config.yaml
hidden_size: 128
norm: "rmsnorm"
rope_theta: 10000.0
dataset: "wikipedia_en"
Each number is 500 + 40 x the weight over the matrix's rms, rounded and kept within 0 to 999. Layers, rows and columns count from 0. Numbers have three digits each.

# gate: layer 7 MLP gate, 320x128, rms 0.0861, rows 308-319, columns 0-127
# up: layer 7 MLP up, 320x128, rms 0.0877, rows 308-319, columns 0-127
# down: layer 7 MLP down (transposed), 320x128, rms 0.115, rows 308-319, columns 0-127
gate308:471590449538553514458497488547505545549499494519518511548507526476568444493533569493500466486462546509527508470460428551441469518518531497541505594462486451504486472474478456467481467501483465482525561559497438513557540434492536496489501474460486541435485529489543548440503463478517427517518568523514552536447511483471544512482560513549510523515505534473530514455469559453394567498494
up308:439561482521502451447443485486496528488502510536512503543507511559520472464471537514583450474450491487500526349513480522453525571553516512503460531434508514474497454437503491543507547507592470482463439555521491428497502481511569488519512467464477493637498510486494522525518527486534545564501514514496565549460478439491441446458485571558506541421565561513522517523458484461488453557571
down308:474455597450513509531514508474456441446492482517566504452487454525466482435531467486543456520434474453491505487470583482552523512536557458539496490584490521464514491566489483565545486469494440492454454489449445515638467510443565502510433546498528553484473518556516504532468570517564586558473520514527503512530543444488499354518477506463530468464476434559490500540476468480508486517549
gate309:419530549496494481489490489518512569456560514554463465480529470535589494553545444470477516447506523515531491497513480538543496438473534499515477383527471510579559488495480464548574487465572479526546564537489452534530549482468477543437569569506520497483582413537496453519513486481445552525378566534475444540489440557530481505475553527480468561447440460499473492423615472505451568517435
up309:487497533606503462498505483468477481492429449532532518552536453488515437508527536469506559560465464549537440564524492499493529435535552627421556511494544539490499474487471564532492506497474523549440484553428557581507468525483516461530515478517512470468537505445503491589426559500489482527478541498512516516450530474427561565578481552474516549525551396474484538483539418521491466499523
down309:468476470492483462527472489477507505553548536437506413445511434516405490516455451439579488522478509493533535478545514557431551452412502523523534511533534487491551511550483413575543482431505426463400500538457469462500511512572504490487460538549529545511514443518548502517457511517462500456566503473562508573506507576456508506462581510447512535499533552547529514476485515510441499506518
gate310:528494449450532514493462463523425491458519530417494516503514534494488434506535450505508509476462564456515498537535466484444522486509528506505495459536508471508487509530498524477507580483591432471498530451478524457501503490521476538552434505544504499468516442425503492514558474519537505546446446487530438456618498476511505514471511498472519548506469510455534454534528532545524497464491
up310:505462529509493541537506500530461478539459540553477462548490464490547481495468452512469470514541516461479471501524501520482508459515496449549547495505508505555528505452472496531508516527518572598516577440551467539554442473526526503426481583504513470493501552462495528478459521521455482481568504527462475559525511486478515490497481487487490456542476419558424437531511506541490498437555
down310:544522476518537539495514502478500374498552518502434517535500495477527475492473492512457505515478464483556527511506530460566492537480487491433501515480523504488412502542489526491499493505500474499479473500528412461662528504469495430536536536452465553525514453451425501541497533528507488537481568483491510437650463522498479512548510542499556499487504481461538547494469489469535511470466
gate311:463506631422546511532404577526500542507498482564472559514507505488526512476495540525515424482531470518534498526485589440517541533506545458508510567496516490535482489502438483555510459525515479508522487528492529444520406498450480515520486544431481505460516486571469489510555501466464545474530516584468481551507429475542507450485494471479517487554450525519466563455486468514493504497423
up311:541498492535423482479541488492477543556453508562539543517511578463510448530519525588466478507487552511497584499482496514458495552484508601504518457529503567498530480427461503476499500531444530456559443536481503506469484494432539504492566461491524558565478509535451455504532491545554509481464506524445529514557510557477542442425492452445540487424443493537450450518556511477536508525421
down311:485489499428503499505532492431535509574481495473484471498489423508524383458593535514419488529550552477561549472539496479500506496551558477518509447479502467514541465472528521499452435458537515463455443452472555438532472496454379493530489513485425516514451569494426481462502487483466535495483443519545457487483531466476475500398514494474564499525516502410475495552500497539519528438502
gate312:413470488496493458419501459525568547450530479530449493542523501508480458494510527525517530471548490523494529541506512511449465489507539472482503517498451482489490438508531523458496512514542518499554463474489541554471475499471504469409504449491531532406495456550530469589436503514542524516548501502508459531464507536579500512484492533501530501532424410482543489452494502470574493491548
up312:559501486436560438506557542524536564519496570519524523577489565527456505522419491507469536522521513536509539528487499496528526526424442520540485508521516509506488549455516502569502523474457524468470435540507522485447534560495496491483533465462519513485528492482480474490436459506456521461469471394513544512447520472495497518560474542573457506487539428531475541460530453459542517544502
down312:511589506511443491451487495511479414507571464525544437571519503501497525460518532460514523487557484501551532517495477503507457511531498444459525512516438504504509517501501564497557499443520569494485513475458499502562544486451559581511554488582532520495531409471453510515500540494515505507519553467467471541550451515526455510472560456450551529528480484462509582485523482441524464489528
gate313:439469485472535579455493481531496525511475512505524457473428512529441468420512558480465522533552460440524560550497498491555502575490533447540486496433489443523518581543476487440438558514421527572501552527557574466502476483539519520487531516611508548488500525482529495461498490544533530592527494497505469516537509547505521531464627509481482561497523466478452492378513559547546500499483
up313:484488474572540560435540456475483495452475472515457522530498490482519502489567545473478473545440483534550515470435478523464557519452448466545502486543565508525488561471432462513512530501531533493523513478404512537498514543496455500506493546509534529448524495482479476536540428433447484529540499589528498456502515460394485531558540529552460548505504478442427513470528596536529486465422
down313:527545524485544459475444489530552510445499499499469545542473502448450561492478509488501493481548469476437458506528602494486479473470506455553518515417450449511493503571531492539497523423474500492511496448538635454437462522495496490487492540498493491501527510464436554548460454522553503524564479534572433512501420489522558542427486467480504524520482463474448549557510467520577547505539
gate314:487488518475477524507520520507433529515473572542501526513511466468562490504508588539523511548567414583591573561421463540512501427482482501534528476482494502546483466452468494501467457504517414487567483450516485542509522498461524576468478490482582515495460520524550517519481528492523412463519513495495503471475538527460508546554480521546549485553438475536570515585528543557492534438485
up314:434519496530546498485558498457449540445559485479522548503485480506525547441547499492527480476510519480465564463572520474490535476475469461547528470478515494466479442506478496453436518562554438583534446480539442523458429532538514474516477528501587537508540525475491524511497509486469512508550469549426489456522520476565420464520501513518484555524538475604519508572496558538463441497560
down314:473553558457509411455573540530553471521501476500463499526572531512477507549484545562541478542502470567452446533462520461549481508411464502411486502509516496414502497456538446517463481514506519482503514514508469532530555446486476472499502465471468526468496457503444539545491496471417543535496470439426570442503521433509513551465526502495455556451465529507489530419518515491560496482545
gate315:504529512491536558464566472479522506505434518450538486501487501496471476515484528547580462508542495593514520449551488484429505566443487515431493500455530479472474549454497515486509521515467521523568425524476533484455487490468503494495532412422509534400506446516515509502485480482518528480530482504552449506500564503509519495524496484569506537463495453532511523484423567484623497499492
up315:508497501529527507550522543436528544476457533454535525521527515517468531451486489575506488524506516515536541549517505493397546568532515560456506564491434458509484517496537505507461480499544491575503407476441511389470528517498477494501513474476503481450446539490476541501469485524498498488516535536551486491524571523501490603469476477500539492484427498524451492534462498513520521507558
down315:448500498460458470520453476488431423497474502508470509495475488525518471540470507531447479496450451523521458495536463494529529490523436466543515453468564557446543540510477483507518500491510509476502496466444597486522498537509492495500524552584501497539532436540452449437532525491476520489468450465429485544465476518444493517522553488522505467480562490495497495505511499533482460494377
gate316:484485516553612438446511522593551520445482506463506469558501476449534466509525604500472486540469508470524550557528590468457480522491488469494507475555450509512532455479521518469488528524562451484503493432534554464501552584504453526440481528526469508464520498461500463460525492495528453506491504471511552437504557483530430493526482510471469424433514544466440479469514508436482561494475
up316:547485509411509499450492548505465507535481493465475466464540519452464521481493563513522514445521480425463484545553478513474546453494443504569483534503531478491453448409533504457524580560516505424496526490497515516463516505505480517433484471412449460513472494470458467426513439480486588500516502481477508526537522434508399524506467470464488489482502567428471493539514539485541548430531
down316:523538587477511472399551609540519487540477500438544562471508510482467449493534506510470553551510468509493454517550508474437497524507452514533501542460567469509486489490411450489520500552432437506543493445449518523447525431442460524510558512491450544568493525521519520466400481453529495557495441503480484534514448501538530551481536468514417486493528467496472499542522514528558494497469
gate317:425552525568511536479430507452541531539485492509503552518512517452457504482513484547545452528545431456482537507488515536472511534511493504506532514490470503533445563480471427528511443518571544593461506514519520463512482445524528521506543476529468566495541581561535511493470533566536471486480563532511544509494489580545503519382489491498469524489419535530471442529565511512488542508532
up317:533467430497551436496488532587468516583459536567508529540542524507551508510517525492506485565539477461501475528509536516513431571543530529464552515507486498559508534514517473523463543493509513541538455448447447523511590453521483589531496578543405443441467529521515513536468435492492410491412516455471493510483496467491522512455471543535560491620408485463511456502488460501456488463423
down317:487510491468534525545491479509510559507405494483472506500525549555503527500575439453516538557518438572421512489527545494402498509544529544553473444466453455522493538474543547547494541529511513553507526531526481481515546576451522525559578473462434499477486524600549455530532566580525525541530460521505536504546470550444474451436526392512548519481441480527534551475556477469528419507518
gate318:510530544483528478548519555398540559485504546545456579501479504480466454455544470482445489500494541465524536533462490455569530458587453495452563530454433492550464509481501492432446498478433445561512500461537510515508496497557489435437534500598502566535502516497459377415469516523603513546507511506492528560485515494566507460463474528497462460501526467463543577467453463519483391470481
up318:502518501394474469463466484502525487469465494441521544486504468490492444537533534536481487495488515468563431502444469478443539490462507534495567543487478465560516505491501499480495463508562483569452540477460510479497460506503495553572459498481525528528566493513543517604543484450449479527512498506502509530501486397551386478490485564445615438459509566480528496556433516511434528412456
down318:533410471514527491379428516501506501481515489544447517543538491523474553459500425508476528539471494482498510508487494429478528501491531533532479425501432431555528520507559492449459496557510529476504509444532485461517490461494459460491512495552532525551473485528432491465493455482556525487505572500555578556512401503518496469472479485365470485514581454500415490417515448516505485518482
gate319:534466479515492479504484595504517536491446462482488514577477559499448556485491540445485491556538489514485494428499519520482418477515465547539587491529531440528462554500507506507472513465570505559528436500504559515496405403499512478459529501470474522478471576448487540473616537555543520425514528525589554482433578513461418528557544507488523538481556424525437512443550491487511591488474
up319:496531435524520457506537495438576512514470540548497459468445547527498488474501534551492539509485510538484531485524513548613552544541517476458503534423538547491538473494499526519542542529564575526492478485475473495502572471457510499521488467460473589443458494486443539544514475465551474513590523480449515520513453591527483570510534478489558523509532430540449524467503518441485412568521
down319:506452504475509532451498497510496505539499461442476502498513503546534533564517537468398510540432486381503481528508448490493573480479501466515504539440467517550444495577491530541495464454492499422478536508518535403524501435493509558525527565521584529487524515477502435562485546497418521477518459435499541470471473500517511491517483514530591558470521560441443496520548458507526530509455